{
  "n_layer": 11,
  "d_model": 384,
  "n_head": 6,
  "n_kv_head": 6,
  "head_dim": 64,
  "d_mlp": 1920,
  "vocab_size": 6311,
  "activation": "squared_relu",
  "norm": "rmsnorm",
  "norm_place": "pre",
  "norm_eps": 1e-06,
  "positions": "rope",
  "rope_base": 20000.0,
  "rope_fraction": 0.75,
  "qk_norm": true,
  "attn_scale": 0.185,
  "bias": "none",
  "tie_embeddings": false,
  "parallel_block": false,
  "extras": ["local attention windows", "shifted keys", "gated attention", "exclusive self-attention", "value embeddings", "value residuals", "hashed n-gram embeddings", "an embedding shortcut", "learned residual scales", "capped logits"],
  "init": "normal",
  "init_std_qkv": 0.0375,
  "init_std_o": 0.0,
  "init_std_up": 0.0375,
  "init_std_down": 0.0,
  "optimizer": "muon_variant",
  "lr": 0.00261,
  "lr_mult_down": 1.5,
  "lr_head": 0.00582,
  "warmup_steps": 0,
  "schedule": "cos",
  "final_lr_fraction": 0.03,
  "batch_tokens": 131072,
  "seq_len": 4096,
  "doc_mask": true,
  "train_tokens": 480500000,
  "steps": 3666,
  "dataset": "wikipedia_en"
}
Each number is 500 + 40 x the weight over its row's rms, rounded and kept within 0 to 999. Layers, rows and columns count from 0. Numbers have three digits each. The size before them is the row's rms in percent of the matrix's.

# k: layer 3 attention key, 384x384, rms 0.0514, rows 323-375, columns 256-383
# q: layer 3 attention query, 384x384, rms 0.0513, rows 324-375, columns 256-383
k323 080:503433475455488483509550422516540435515483576529527485491507529436421531463507516494535529574531513400491517606588560481491475535544497529512556503414518504582528526503513480531557458446505512442611513497489487533478450496501508454508577523526517492505455500472525483483456486537529474466486506528466459413510498522438534535486462532506498559448492461538525489497541547538443493582569
q324 087:489504548480473539497460475495538473505494501468412471488490458517515545466461522489510499485494540564551500469507526556524490457502483439550472548476570544470385514533437492454460567530438455506549512451480566476500441480499492489511493542500486521419514453570522545492492433465483555481458477569510467439559462460500553535538525508498547535487519509473528436519464455460520566523521
k324 084:531515495505566516535580443553519483532573538515520522608491527400473516497534518480494525541462474493557454458500579535462500504494520514537535482594494459445585491492482532495521527470522497542541522483455609561498489472548476485507492438540574481498402462599478507489463488566468491510490504532523522499464525480494550531455432415524462476494590503540459501556491507540477489519541
q325 088:470489590584488447450521483488506521490493464447522441496551487533505484555477501475515555436501523546552457516482501470571492444563579492547463534483489517498509450550513534480480506503462467519426533512495483445466508530482486513513574490512529520557536456489454442524561431454513481533535497491507506484508540550586524443474480534564510574505503469561485499426490468474505529463509
k325 079:474531465455473465544552489454538510526555563528419473535507540471437544483522551523455526455562448562470478418520552552488483474472503494475495571496471524417449504520478504456516541457537464496465394547509542520511505461503440478435509492473482505508474451490512492440455478539468437488480498523522495488470460462519575541498510540521518529536557457468484490473529466503570512488526
q326 086:443522501497471456474574426477500496482485512489419463534515485535467512479563490486492552444527475584531469497455486459491465470510476514566513574573477521549477512419534547538578507472577497514443471477494433496507501486534490481539450435569477493546497506468502490487507495538507553563535472414468520559413455455510519541513526448507512448503515508542461543557579484526535471470473
k326 082:512493461570468483490494513530541464531527479476489490490443531453511453541466529466451516461494527488437513484421527574471543503501500432445458512560592537585530476530530500460509571454459542518532475496507515464485475480453473469439487500470477475563536494537437447463495434451501559507492492499495499511517496485462480498470524545535517501530552541456505527471517538475512562470534
q327 087:511567468504509468559500403525526526519514549557533501539457476457504529488574457481474480556445462461533478506543556398468519507534475517494543500541544442510461509480528484472476515506519522527545559454584467576489476507556520492581515510465518548507476542534557501478512561569488431487485467490526485499472504527519466539484487535467470503515486476537522561520452503543478555491603
k327 076:549462492454520514527506530472510473538530552551474521486409471520541507532461489404488490491474541559450422568523465515459447547486493470492510499492565444502464468500478522516527462502452516527510521406519438510470537414494559645565444473443477491476569522484573505496508571501609531478483428512431522504469502573493483552500482506553515561560494437528512548516520491486489474501563
q328 084:498515516457508481491588438506489511473554546545480464409418510508458466517503458445518484521453446516465477470515495407530533486512500489580522512468544488518511404484509492404495502496467532570515519487536560471533519509496484503403547459465478547496415532505541557522469511474508478495494545509588468513502558535547460436485460463542488538488466532512512518518560505580543478574478
k328 075:495541552521472487480558524523493533538545475526487506481544523451474503481468550518470458456491485533435454504582471535468498508486472537489423501417507504513436530485455520517509411458481489539459457507472536542519532451536498530438478526528499510498400505478496501473528529496501511574492464532460439483517471452472461538480478514599555561602499470526524447495431505503480510564524
q329 088:474444505562541543549457470504498438467546483498522539448503542483436430525532461427502501553486482425423459426469469511515457545480543473528467456504471519492534471513498435508502515531470503480534500581526554479502519507513568549546527531470447514498554518498518480485443507498462445447401436547531507539496525480444441432517536518469417479518541485519486522483489483508542465503503
k329 077:548508477498520514454487529518478557454496489454418520454427567499590492500558488445490486541451473445456491465452466477457422540486518519520476458502539438571431514484476502500569404448480579536485555529483498490523440501464467513437497512461510541560515528399519490472512550527531430503469405462567497486545509559482483469531492507517474526529451521549510539540500553562474492534498
q330 084:471483532603509512514557497561552519445541512496502438530438473573541485459597534406464524494559411493447468461541505477493474452536463535523525544505494545534459594465466537522543473491527509576493468486486529482549492528415544447454555498514477476476490575539495430530518541475472503452521587481528432488451512451545488508505499507515483503447471474493484543481592556448572580495466
k330 087:543444520453528530508506569518471430418499452475487546496417531560538489475490451419488506481510520505416485552513487559506479521455531540532485557454475503549563519491492477498494443443479455558515520479490519523480542459502538526511502488480511463470449575451456507452518455397416493496530429442383462504484510459565508495532542498453492528480545551493492410549504529432528533509482
q331 085:489531494519528509478538498475531490516506472499524534486457551497436524475482524515539497546444483507532570480530500494538464471495457501530525507510445477463509417538510488541512408499545506485486473471494517588462568554615491476518532504505431508468507496530543461510473554492479542469462506562510552507536519519465490551412525475517545483584550523510528508502418409596428503487441
k331 084:513538445508483498523495555489471479491547514455482518564542437505539566482550535478542479485513456462554548502543459507526503464482463541555514475537446472566445491556470564500533485465504513439546559522488552567525541527536534489510582446544481455454530544470520480503402562566420445495481558582557494502490522522520479523459403496501451490476536485559487529532418539579481549511486
q332 085:491485528533564514467583481453513535411534473502430443535474370505537460502535575468549527431485512573488446503465468421502505478484585515567474542497548489498500509481490490559542497497517522550434548461505467482563527494455568519443497457515483516499567542501527560495532508498538539481456527472535488559510535464500485461587457529532519453434478501485477479524514500566416484486542
k332 080:442537517519569542550504501506506504485572492458402522499438505509526430482461477521524573441421475456454485488511473503481542528403530603479408453447521503535487548554443527528522507480514544486418482536488527456534483417509472504522450468493494561502422448440512439480485515454496521452491509496499568616576531471479547478472503486538481489487515476477573434521522524480495523448488
q333 093:465464508480493561542429442441471453496512516500525557502492506462527551457496462413534454467495441475555463599490493495480524507549438489571507464490482492517573447541480443432466504470469451544472488447442534562472543513555497507515519529485500460458438544580479474517537489498426512511495482530509453457526495532498451548510511616532462453469467464534443505530506501672510463476473
k333 087:533501561551520584435524449425432419421484502492505506514519491588505466456527422539504477461484587494466511494441437447425506520510503450596440507570507503518517505570463545521498467491500551509468514468476447595480488521495505592472519421509505518438493525459499501541475563534551458467534547496527523511502515489393513526523517533500484459447479511557469501516431510514482516520487
q334 093:441491467473483561510488547510420423536536531534529559442472518440481477432548474510450559517489542498540472450515532483453509461451395433555567493488436505505507465502516521498504524454501606489526436528511530540489502480511407487515501502502508523522425524538514514501484573596454497441533546527437502475526547518411481502435539513494492514509450501523513504519447461556537475539484
k334 092:522532561525506509501552529471412518465524499504497553452455519533477507447532480516517488495465529470506468485517465499498554492515523396513508463503471491549505516551472538512486472434559504502498524542414538527468524458490471513554483457432475499524493555450531563543543555543456419539521518402459475425568545468439535573482470561516462498518482451575549493514493496485505484486479
q335 087:471493510452492502546475479520480439539500527521503491527532510490485502521484454502465472528511582512483521464548560450534487492512519488552548474510466508472464453489581500467489581572470466453541429505522550431476471590543446424599468555495506549501397432493506572480497440501496523500536556593472501516456494530451425514502500514475475510579549552467500506517529533485516519521490
k335 084:463534491492482479491576521528550453569522465512512500512439539485490497556513507511453478468537452575570490517448531507486570489472445480544489504534454506416536548422459472435565555477536526558485480529450527457465483567564452445529547501492517497455461481592469494604556449498409542484459471537495490524479573514477416524429518443509562495526476535476490545498557454486537504508530
q336 088:517519558540478541498512507481478451515493557533516514535508535527518470526512536502467526479446458425539509480525557430531475420501488583574499492484564484490499537486512489486525473539493533547503436506487526491468465485485518467515513511434464490466554391463513474520543521523489559492492451518438477494495471515521374529460495413540511612515519491477532595542470553504422508525490
k336 093:526592561537502529492530497490518481466516550435564471531548518522518462474444494445485514517482541432502423520583486501520481514486478549539457498489556534570456480530475508532530377535418582572488513473485474463472503532535492484572479515486464515468472415502513581510558561532470557455509458557492497532450511470520405487533489481544536550528550440466549606518511491556474475491538
q337 093:526484508456507560471449521518447519482488500494515449550493526458485500500495539551540462536452485445507527464515488436496498518504486454562545486467517490485441490512475431545443485435522537478554533435481500608519496485528459475477479543462498513545499529493513469506515539474503455522510463489485486503541466480459486464457506488492503498506515498459519469381466471473485538490451
k337 090:569497528498477511535461501489413497524552466527523480556502528417420487500444547559505528533467514428487498474470482491527430529453518474500504564411483511473442469481510508495498451469452503475510495457494548566433482507439547507563463507511561511576497506449510512499449528525514446491543489477437475441489457496488484518505465401537530542492525514472451497472489476487490462486452
q338 089:500479439556503527511566546497502495518459498477491513511480512545430580572485458466455460547481502548513510534543476434527527553537482468538482502559503460492458482509524552553462532587498460495533509551538533471473508550495525557520489475456519489509467518443533469561478488531421431464498445496490495488595480524509544408483494435497488544524549588475557477506473454552490455499458
k338 092:459444480505501500482496499515486524540536491513492477503552524502458506519489482442486534519458488525597600479533468420551495526552466515510511559528465479472532525499470460504471620617483415453522542483518490486475464491404505502547443467557471474487492521542575460510428469484521472440514422492490455519587454451523507430504476432504481499557574585514503443492500488542481464451499
q339 094:561434475532506458519525476495458488482496559521465515493482450436500523499507514533526551544504490486565471491481518501534468482599477528454440527473593518445508534437431496513541504497542550468465459453480577481425469461528527412547533427444539547492572479498424450468472454494546485534464467523534507515453519517488504488511499509454513499471496515533505518518462524470480522493540
k339 094:544457439573552459454527533528540506536511498518536538487505459449472495547535532452482502540506506545505504490547469478495479483564481498498452480483537507534500536383437459493538494528510552455422465440430489499462554462511519524571521553451556495511473451515473497471491497511498476463527448438520490539490525551468539498468455491439532581545493500541527477525474517470534469449504
q340 100:532444506485473479452592494528419485408527505475522527537520509470514525514484521448527461493488499541461505538515435558465521513469564463528521504530489522544493442555540495520521492451441479437464502538499502454443493513425537539525494508521535426546489578519537513507531498520463471531491548541562504541492508561496548492455516526524462525479535505540508538502500465614575500504534
k340 082:503476547490510510541584510446498475471437514515455558539445483469517498505562523501530509464550535511454503485446510536403506489486534435470463494483503528522446562556500550530579497524460558434477499538497516513490530516489533521514493564476496451529579551499478521473460512493498452564544488513536471563521566607507558453443429516467432563451529488509524552603455484548454507438547
q341 090:481417397520522510465480479489493505507562469486485374498531484458520554467458494506489516454490523471483449521515513471491523534500440482538486502471524532472522436444529526515405482426519511546502465536525530563499526540563449421529573552480552460572449503554544506535507498508550551506549593512542485456544478478435520490478551514578507453553492562521540482498572514577451504522475
k341 088:553409467550475537460527481492478482476552434530440459528482498461459528490449485478506559438490507497490444446516513417504492483539474516573496523485537558469532510461486535460473461435560512540522455502510497497468475533548529539559506483539544470537473434552513468529507448475440558515512528505512537532586482400476501574434500558495543485494490512433527458506503524532465522437522
q342 087:497456581490532530502456483406467385485520433405517482454537506515521481546485460562560546459508527475523531568496418448466542508482552480430515519538491504498485477486536487520506501528486571499497523502516519519518483524486499500563503501514581512537532501458502427495500528513559477454445457454487533542511614483476466465476523487597601543545515514570465564492542410540441511551460
k342 099:402463500483482535526474496462437451504510473380507433433496512517482477441449432546494528497506509424493476526468501459510516486501556524456456467546418487524504448513519520526524533523501524545450477561557490501482509514463585506523488499469490581427543538449529570442510531440513448520489528456490559551515563445408457522520451544563509477503484499508524604544538464533442481554469
q343 088:504496502483528543465476490477482535522558442514511536573495503494408512510506498440511478438499464480464504522517472527516493478457434516535572523543551476513516592505527559485477458499540505542557434425490473519491457536582520554505472524517494504538543479494491493539465518510492540450529419471504493510552545471578508435469519494466475497510503496553471518504501537469494475441492
k343 093:534501572473509483461453519479469485523589392499525532544455495517439453540606491456503496456493524454512498541530448512545537458439486566509538485555523445481554492483489560469433506543512448545525431503480468481490460498484526399476482462500596474481524469475409534547521535525572486497464522486529526582520541550560471505481510494529471555514528534531476499469475561494501525485507
q344 095:543535509456498494508481535510540471528516494582505454543443456504477556589515476502566488477581494445467439524508516519519450470496500547443563501487507569521489490469494527484544468492483476438510496475496490497547429471521552477549525426491478554523510497555519534489539524451551533485471511493531467455437467489540526568559466522503582426467470485503492509441481582479475494531478
k344 095:598438540483521474559454459536454489497521473509559443512432494465494486500517481470569488454589451463523505484582520511498558430469543532438569459414555559443549459510546530493548430464521505432465416554478478463549484466491465480503499486460512544573499481503504526499500552426510510511482526520596506507515483490591554515488463483495595452500511530458484559479483558456478493551486
q345 099:506562530508556488466543500509514495529501510576491563558488553505493480498507493511475473513465510432459528522545468458518503527435504484463561540531554513570421485491471448531510435481564548550523510443470637492456521501488511454461503479504465464443479543478436510541486574559466446449467488515522519438529458521499513528569567514480538577466543492464514550462449466479503526494533
k345 093:488532581499548519500535490541515555572477444519462501571475521451458486526501500495510541471470488456482478502578483431493530433444497557491545566465528511551476436466526458467513433432545554516504547557542558537508487555493484428517493555501472432471480571490456548550487531544533499497504511480479470462574486528485478496591525518566462547427519444502509598530500537572474542487511
q346 087:483502438495538500547559577490500492375449514420451514544488498503512531506491531523555459522542522505511449539508447498563447518508446495526473480488496579474489551481506524468507496539491510481548553479461474426457488509555516501495387455503451544461488494547421452539504472475476595481497485527519512488527527516471506480380567594500457495540514539542525459518509513466489536471487
k346 084:467501468491478552468517456414456521440437542420450485527496442494486531510482496502533499550498529443552499490460453459465505546492484498465493452544449576455452565485417487448426464473525561488537535519428511483443491569513546532511502380413420580523553364529442466512523511420509510489510497477478503447480492452479459482482561500527489562567524552471548449452522501465508573493469
q347 092:532551577516481544448491533464415531506513458493502471515542440533557499445495522455475487478476465538605545557547521484557516496501495489450536445473491467413545485534533540512499409476449500488491473513587528529454463469436501534395475535513522484512538527515470479526490541485542419503567497508529531397471452483559530470456495519572564524434462441554422520470481477473536499522509
k347 094:527546501476506449555513484547395459531473545514511539475483508482550489450474519443485506510506483432562548571543566494542467523505443580419559499494507500465498466520541547474474353506476529489540465481490501603443537512504454466429525526529578566569503487430447430495494565476502420482514518558528504444475448456405487449484496567489513495471476453531507475423429452571551520541511
q348 092:444483483531523513517404482509557543519466505461461466495481470477472501522501483450461502506517508418502474573563522463462436491519516440489489559535521512475503520515464560501430530425490526492544501485482550495527553512481531487438484483506576512510475514484547463549476556515497495419471548462498492384409472504484490490477534571464583479520480500480561499505456559483511488486539
k348 084:419429485518531574505488540523550475538499446497530514469501466430458517508465496454551489522554540460455562508531493528473441569524529508518519579471500506432545495441486493432410463468489519560544559513535485447485514510494553470500473470517513452487480510509505518556423549501540468542562514531479469434442482516534540466450543495459550514495485506474507462501519535440483467554533
q349 093:490502551534525508490501500432489453505574501564531552481529521519516513507480460499481448541513440526421471435561577526467456494526523512492503506488563546517461503504545539551473606471525542432432455469445563515559532534478473533530457500393497509486458563508485550399562444521512443459504491557476484480512435457506520502489506548516512562466514516529536589509486541482495486498485
k349 099:442509514574493492431489398489510449486518491505487518468504508472559495505484503481468420522509500546432489473501519525500492511488571467465482509485575555525498486487539510558484483492516528459502537469407565472473532507539469484499525495421458454513547560476542550447530444572516456447477502566524486436504488525441509506467431558522499543480486490525541497454481491486515572525525
q350 094:483420499526444459537491458501477466524538479510437496523463564504476465514463492469451519510545519477471480490515496468492492542461538573494566505541478507493474482532493482460489512461489511477491485614412463379496492477468531497467565594471539519568470508501474414490506501514507486441447458470534461476440507544527492524496567555515572449558565493548509454542424514429465574487503
k350 101:490447504536555485537541530513515457546529547501460506475522515511540533539461502451497521489512498460476477561441459488452400519493528546439478585503510490515512487475456465458458414460506445484417450556484477441546514444459494541515488525503574506493459556446497540481561524451513520405503461445480486561465471551543492506451637451500514500492497461534518428568470471478480504463493
q351 096:476445481474505560487457563439512516575435525420568479557564536441506459478490606518487509518481471511572557503432547472520509548503472509463521459559535578460513546525430444486449514494504513515585471437508519494471489530562477516537518515451513528551481398518542553569531467431483499491501519514503486477484452411523487522512563495459535449543558544435512520522501493457485464526459
k351 095:505480446458465577479493498543498455544513529445583465498516487440519508562487591501431465511503493524510567485520504463536524580528435564567496501601440595496496571553488457447482488495576530525575540487539508431477546475507557520527551542486480472460464477604541528567502509436548511503491569527485496487468510460546446527573524537451527472532450486503511480584543479504517480518484
q352 122:471550476468502522474537509467530524437480514505469512503464572467526608504487486519495509492535524459495538435452514476513461556388446543505535583494508494550496487411438587480516501521428561525534448598471471449522549458591497492471540499488515493511518474520555494524536395499499521506497548505521567494510424475499468440530543518441493552532559517468496532537576555587463583490559
k352 115:482554473458537506463529504478535516431483529528484505477493554454545592510494519523519479530553545454515508481470538444506469567403480512496548539527507486543547459417453581465519546525403554486521475588485519451519559448609475507443553493509437498467518501490554503550532408506477516552465558476497544496487421459511472471517545502492508559512533510469458493494595510543458590476563
q353 117:560524458583526499478480541553524490473580546520515594564502558431514580489533506478566522534504480563497449560535515499524502563433460437519551547515483447540539508464537416525477585543551485422528531488563468532437568524528561538480476510528574519486513490459473473567500483466571512494555515484554439401502522517393486417498478452464540477505377488489507473462550514505530493485495
k353 116:554530443581544506486463551549528498489527534555461571538486543451501572520511489501570518522506494545490438548509508494511520576441467440515523564535504459529515457494515446524513594528514452413532533511574475523400569514476531548466470555573581507469558487409457478527483478471551540529553518482538465398517502523428482444517490405487502483468411503435529500446566494516548487466504
q354 115:517542417510543456455555559478552515466461508456487494513491457434470561496442457522495514471475521522431508544526473540459508573541498525562505495521627504504438495550515479485526519499530481465495421535437464545548472484455500458527458578505508575467442471478506441485546460478448471512519478533495459508522415434437437537447502390516448516457484495542504499543415471535516547506494
k354 111:536546484521543424470560571467554502445466517476449521479458497433527560471428528510468504486506543517419517535480443491504489526546472536590501526506570513535485477545505478473516507490547495485507461520443439493531467483446480450538454558487518552417473513473478475492509475477494432527491477529492501498561444422474424548418469430495477527423516474556521523528467507538536523511511
q355 114:416566595504524514490443434473520537488517484438546514581516575544515470514502534472510490494486552504497568513428450484539499492549511468480568563464568614526500531494539492515572537504455464474521554526504466544542465476527508481513554541574541512587520484505563436510557498475488503534520513480484472489488508524513477513531531546438502442509537475500503536527442494475479486542545
k355 118:458533530504505527437414446498491502501539460461556488566478561540536473570498526488447474539513513494518532519429432496546520498526492442478547565509513592515552541512524500520555502491427444446516537535499498513519472466489463465491525512548577504602481494483519420508489572442517520512487537461507471469491563554502471522476514530457504440499544459473511494530405497531476503529499
q356 116:457541468507469491474493509578507505565422453456493442488529517502494540494608426447458488438499500503515565456459391523580501470478446568443500455498539494550479461511549500481463506510524541493526438534482589548570533462475506583481464445564444506475442435492516572520534492438503460456550501514467496529515473521546470543469522480473468474563570445526503515543411496521516475465532
k356 107:502495516539486477462537518582540565541439515432478431490549473495483521495583480442498484486475505487527524445452413492590535458521460578466528437483537507555521456495553479475485536532500582501513459542503565527570523466456492542499417471554442538491511466488470543504552521437511496451567498476471478550469474535515459517440531549479473453499580452537506540570446471520548480494538
q357 112:529494513490474534434553446513456542509535560508494406499502566441502451509505549461521587433444456450515528529455458426436550448548440587561544477564457494460496534517546441477519490567552523497485541537519478514477481452526501497538455497509432531553505500519489450492514521462495508478451490426453468455451544491472492476491502530534563525514500520462555423486542491556468506539473
k357 107:494502529423506501466556488517497513515546565476494451502469519494517501539502519460482590471440489442464526483463426457434527414531461542562595500562459540463513501524561450492506443586547522524464515570535500500489500429569484490561440501549452527566465527526483429481494470504521533468452490470428513450478552484514502460464486501521601527485504500498541436491558497514488531554449
q358 118:528521476515600524504532503480464484477535451468514451519526541459421555529445447509528495515462500526556490503527543514480556512528509469499522467474487449507417462515468468540504483509437465523519501517485508484459472488537507546532460487537506513469529475452531462555510432468473476445508537438471591567581460585516546481501399520536523510461415528546526479570469476523550549574533
k358 111:522504522507571496511505515472471463485512457484539472516501549442424522551446478486525474488470517498493465431490530478528558570563489481514468495513480487525449442505463461506525523454425457531534529523503481460465474479559523556522480493523535474483484467484510480543461467521472458440513519458499573536565478588507536496481398518505544455420437513512566493532499465500552585571514
q359 119:499466488474481469576482540483480547438570448527450547523590538580479479559486475520470524499418535440511486507454544502433470427464447545456429528456444550510505461533455557499524534502478513585517479455465510489514433508521499508459435461487507567538525513552541498424493478537499519430462465492587404478557424590461521470504490501484515514530428499474489601446588477516486489439533
k359 114:483471506491451462557440531489503512417569415552456516548591527531488482554519500517528522495533545474529443484466530522490513435499448554480458502448450535522521428553475529531506518513503496543504451498458495483496462483562516525501460474489477576503535508521525485468513469545468544458530419460579402465550411548452543512492498498472534516495470470477508555448619478539493484457543
q360 118:458447504490542532497552478439534521461478501468564533516521497472421505465441548555497432500489450476461507544428453486484511618534542438495590556450468466511449492565520494506518517496586537496472537551499507499535456518559574579526468492439564512463566507438475528473510474566483455516447497580581444495477536447453499569464408508512543564422531465445497440529547463490439511546533
k360 114:476432460531497544442542500490532500454469508492542525524509490490469493465444538568537443499489417444485520507473465446482470618516484471527570554474492491482432463509507466533525492489566527453480527530488494505461413520566543529489485457450558526468567476457417545477495447545473501549436447589573437504514504435457516530479407518521526571415536507448522444530558457481491499518499
q361 109:452511447492464492456546502519494542424514531528459498505491522524547510486483436489486435438556522493514537506494409489521534524493493525498465525543468533490484604420465555538454503500441479452468548517498516491497495477478563504562520468447549470542421534523432535534510526535510533471557528522514543503504444540505407426458499520516528435504474500442487510493481508431501560505549
k361 110:486461458493454487415507462498473581427492506504450529502498491507519508536516509488516508472488532441552504492469417505567504488512553506510454512552459521493433535435478556525466500468466476488487546483524475489546503484515509542512545469435489445525402542475455529511511522564462528476545529525506544445516471510540429450498523482516550424518477518534472509516489508439473550501500
q362 116:474517453472471543525475520462537539411469488465513471522469425501477480481465522511510498517469515475450464513429525544456574524516619471559509477477543469477541434411528489511545466466543496524480499464489439514485518532501470510579517476402432530502575490538466473537498468520507435516502602476470524465520570464463540504528472533523539466530507432550471568496457466521464527451524
k362 111:426492454487471529475494501442551544445434431508508476550449442523483483499482555512540505518494535459457475507458542612462582511525589480546502488472526467465594455423565476578502468478593435522505508465517442520495512540475504484564545493426437493496554513553459468544464440489535408537480565469505503465483559459495534478562469534507548499517530468586486532514495548527457544483486
q363 112:535557482500436562426515550464495484431472531482490488466471500500497464395531516514490504505467509421470498538473451500499472379445512552555520552517452524538519429470496615433528532517548463509508462551464468488504538558504465477490534443483498477371501461528477463521525439490471548510447515520527530434535472513532529458517541496490577527542411484531569487557436485510468538487492
k363 110:516573498517403563443490539517486524469480528493485480452477533490500488399496537566435498495474519432447469536513480487490458423475516543614525535468453520521491419482541604463566516530559492501475448606396546462505552573514472504441533481475516463374491442558490460528520473522486558491463483527495500437506492528528550464471495557511572467528472495500561494522448498542491537507473
q364 110:505566428448440486533497498525533556467426512521465532494480567555521460500493501527507491550481522474523528435519516453532474513460518495536565485459536531483543547547469539527463517462511509449518480467495477504438514518478486494487579457531475468542516515463526559528504462523473519530506448507458534510430463489580428438454477540474525537533512517592449426514542507495522440526533
k364 105:501511452482485519552507474526566574476392553497503539491504570510531487468466489514486485528506521484505538442465475472501515538478525477556559495452578553530548583542466527554478489515517496477496458504528478473431533504513498477507586434569480498493519529431542573506502487527485514530532449558522515549393459464554471415426482511436542462545519502576493483474556508470511474500511
q365 115:498476518525456513506472534474496547460479496429488566499477431481447503463495465487523523499536473486492500529512399501501489512471547518589467529481460560449518543610448481427442519455506432489519444517514576522459470536458441502472536503503560512547536472517533531508473526449448530460489490421566429484510499544479459487541512445518470518484479506496527486397488453537492485466379
k365 106:499501530498466535458485430454478555460536489498509569542506478499450495469515464461507521539485480489527494559500394521489443522482529519589445534518438495477559540628524484474479520442497417494519437534529527533470514555429445492479524549514561573593574476510516514492517490420492461469447476438466432485460467524471463481550501484551446506521505521494529508408536513555478504460437
q366 117:523487473410485576488478465500511459532429553442522527455484512465541505511491494575475525501459550499478504494484504436506469470483546584548493432524517485476531457485478535520536460512502484485528472480446460509513478432532477470535525517591506516510477497497512523557411468458520528532421404455482579542465552502551494499497533525447471532504483457487464508405447527445493407521562
k366 113:500464451425503591451476514514532488537451546432535527462519533468509539480506499557503512483452548497499463517479499449460478475518512547545505406512551501469526457456482545533540462511493500535509452459473429543486444424533443454554441545562528512520460489509525522528409452440497515556436440489479590554458508499525490501473517488525478515517476468440514521464516481449501472501637
q367 115:450453497511598430481403544468515510513457499522514521467458538491525497516451446591552507550501484530452550508559514540472512527485514567485518453572507475471576535444484445486468462513422519564428540486432512474577476452544497481547496457513509454489518505480507510549494521493508478469540490426435485430566391405523555521528493493480542558503439530493452558552558515538572462496517
k367 112:465475488514571426483407513447521511504448471542540498465476535427579472477468400553526525507509493529505571490504514549454500525499512582472491459580514509464593485468493451474471472494390475516436529505496514512615484506546467489481529463529498446510558455458489497552490534454494476505529457431421506438577370449521566544539457499471547553488443491497493515551522510537527477504512
q368 113:579548549459504558555437481542505453499489422503472559485458506485540491584444523484475548502520520534482509525559510527454528486504479541580487440486364547425510492579517511459449486469471481496550495498515448523514512455504555515466518534585449467448567513462504490541483535480561533477480514573390474533496459527482461436546544491433529526539534466538496453521500522441485456511492
k368 110:564571506456485561541471506507504420473478427521503579490437549466570488566420503515488556499509559505494574504544511504403517510477487546534506440510411575494479478524521488430434521460501501528572473508527449495497482488490544520511496505521466488413536500458503490575552533492519532520458499555356475516524450550437429477518554467465547523501484495481506514562516492418447458523480
q369 122:485504506535495546440473515544464514461515497574495507595497475484589537499463494517495534471410481484555500490488491522467521498463503474469497496473441525522451472463574437512497516510583557531556373505518487502455452514506557547494502485443451520478501474464487516505532509538563460516548482557491540458463482485542490489539549449475481462593567452406524391511500446540568466546515
k369 118:544480538580508542428485526511477520482514468558521505581504457489575538489491493525493542490461506509519500499459478478490531482469559469477540476479425537527487478489559415517532516526534549565551399518509499456474450495489541501490523491434462512426544472452493493478485485531557482578529516513509534469406450499550477521548550427421447490566576461410562433497537492524514474543555
q370 118:499495509434422529501410520485507513561507549498486494535522477542400531488512469470530497475424464446405445494463529402552580455495520544430462543486465472532470510468501457552540515566487546455568471505588475544448504534499497428451491492552586503482488542579517487480494487445456516523506512493437547396455505504478498511430521547468506499554604500529553506484470559425536606540544
k370 112:477508501470487519447462537495508543565494583488503509529555462537427523493506467457553495499462437493420430519486541398550548457463501483459468545459467501550425489464499456517533550566483552456579478457534498571492516541477541453488499474547553490486461538545471478439482469436473545522484492498446550372475482453478487451420553533514527497557541490585531470485487577456512583544487
q371 119:458488532547474490511477458512471522437439522523490485480503464538429485476475512551480502523465468480410457428471469499496510503469486537532424523483551503509519529528530572505396556559414552468454507505554461503438482447502535429501437531508567488502462537436496398560532500483463434511549535497558411426426518500513500488515531529435580476535562476504528524516497484606501447476571
k371 112:433532550535511478526511497522441570470433515492491540484534432525484486472468537542461515552445504533418451468480469515533476493449509495559439533460554493500517541547529555497411573522423554463460479498504474544512525440523526431483485560524540472488469509472519418521509534484451435517535516534528402449422559562506526488550547540462544468577547474514442562535509498573501426487549
q372 112:546564529513520489542506477491497509479495595519498507467523523509579474491595476525498456480507578458494499466524468557548457550514494459547506494502633458530507514542481469483554502476494496534484442574546604502460476588474489444534545422427559517508439519477544502531537486424474481479508546474560520490514559447447562551516476427536422426508482424521517496463516465478527494477498
k372 115:550552529553548471534478511486522495506466583530470554472506489491564464525542483509508491510518563470462505481509494556539448545533473462534504511494597487567496519494487465492553497477470484535473452557502573543474472571458470489545521414422524447502454495509534518549511443450488464480505542490521491449495535458485502518484507356514422467477502460557507548480549464515515519519462
q373 117:565588496482491441458520455532468559509429517534590468434515558597526508527537474528538459462506457583445550524548482450497485551493497497495435455465487540506484460540533532463526522505506495548527618540478566421522473500437489507511533529500423415524510496552567528520513451517573466579462597463493558489495525474495500493452499538527527501471535511523444546544491521474540432477503
k373 110:583595468491446461451518491532472559486428553531524455480522566492532509524489461555560449456469486538477569521512508469448471511501448497493431454509550498555475493526566563495520530486550492575577598511537523482537441521486503495522561553534421431525533487542582500530527444544546523556430509483516534476533537472516522536465518503566536447469535527516468517579492539492535434450505
q374 118:484484474566592576483523416554477479464519517482448534516543461536562583532512503551555422392524464470501528459425547446525547472496456570512445499540469535470458561466548525464499539556468569445484527514501473560543450494503547530474563462507595483514525549488477468519456544496494516509461526454571604540539476520497538515511533463446521567552486473509480476525480535491469480468481
k374 116:456476516579583529459553430534476529541512471451438490516565488524543532488482494541529435444509503490488484535459569458512548456522452545577458485479492564441584588475547490471509530532437579455474513490457522536510529542464539541477546542511568536525512561494548469486449492491524538476487560440540586546548499530508510505500525484470517535562532464474455437540480508509465498493490
q375 112:523563443481467501553549517473519470536437397559546439451499463529514445478510498530504477490489527497532501517550510474465526522459474555557493519504517496471445515480577490399513513524592472510481495447496436433512433588452502493476491462470453522536520526531552482502503432530563430520459483456498500485556499507453480457506512544467448505470507495482516512508486504416481544411464
k375 112:552511427480502488574555537469539499500436439546503484457483471578534449476528501517518474535545514489551437507614495474495548506457460516573481525461580452442484543522578495447515494569542426524438443459464502457556481512482552546476481474479432496543475518484506486461502472527519466486494508423518524492543478488412571426462504515508448494479545536484471472499491497437492503477469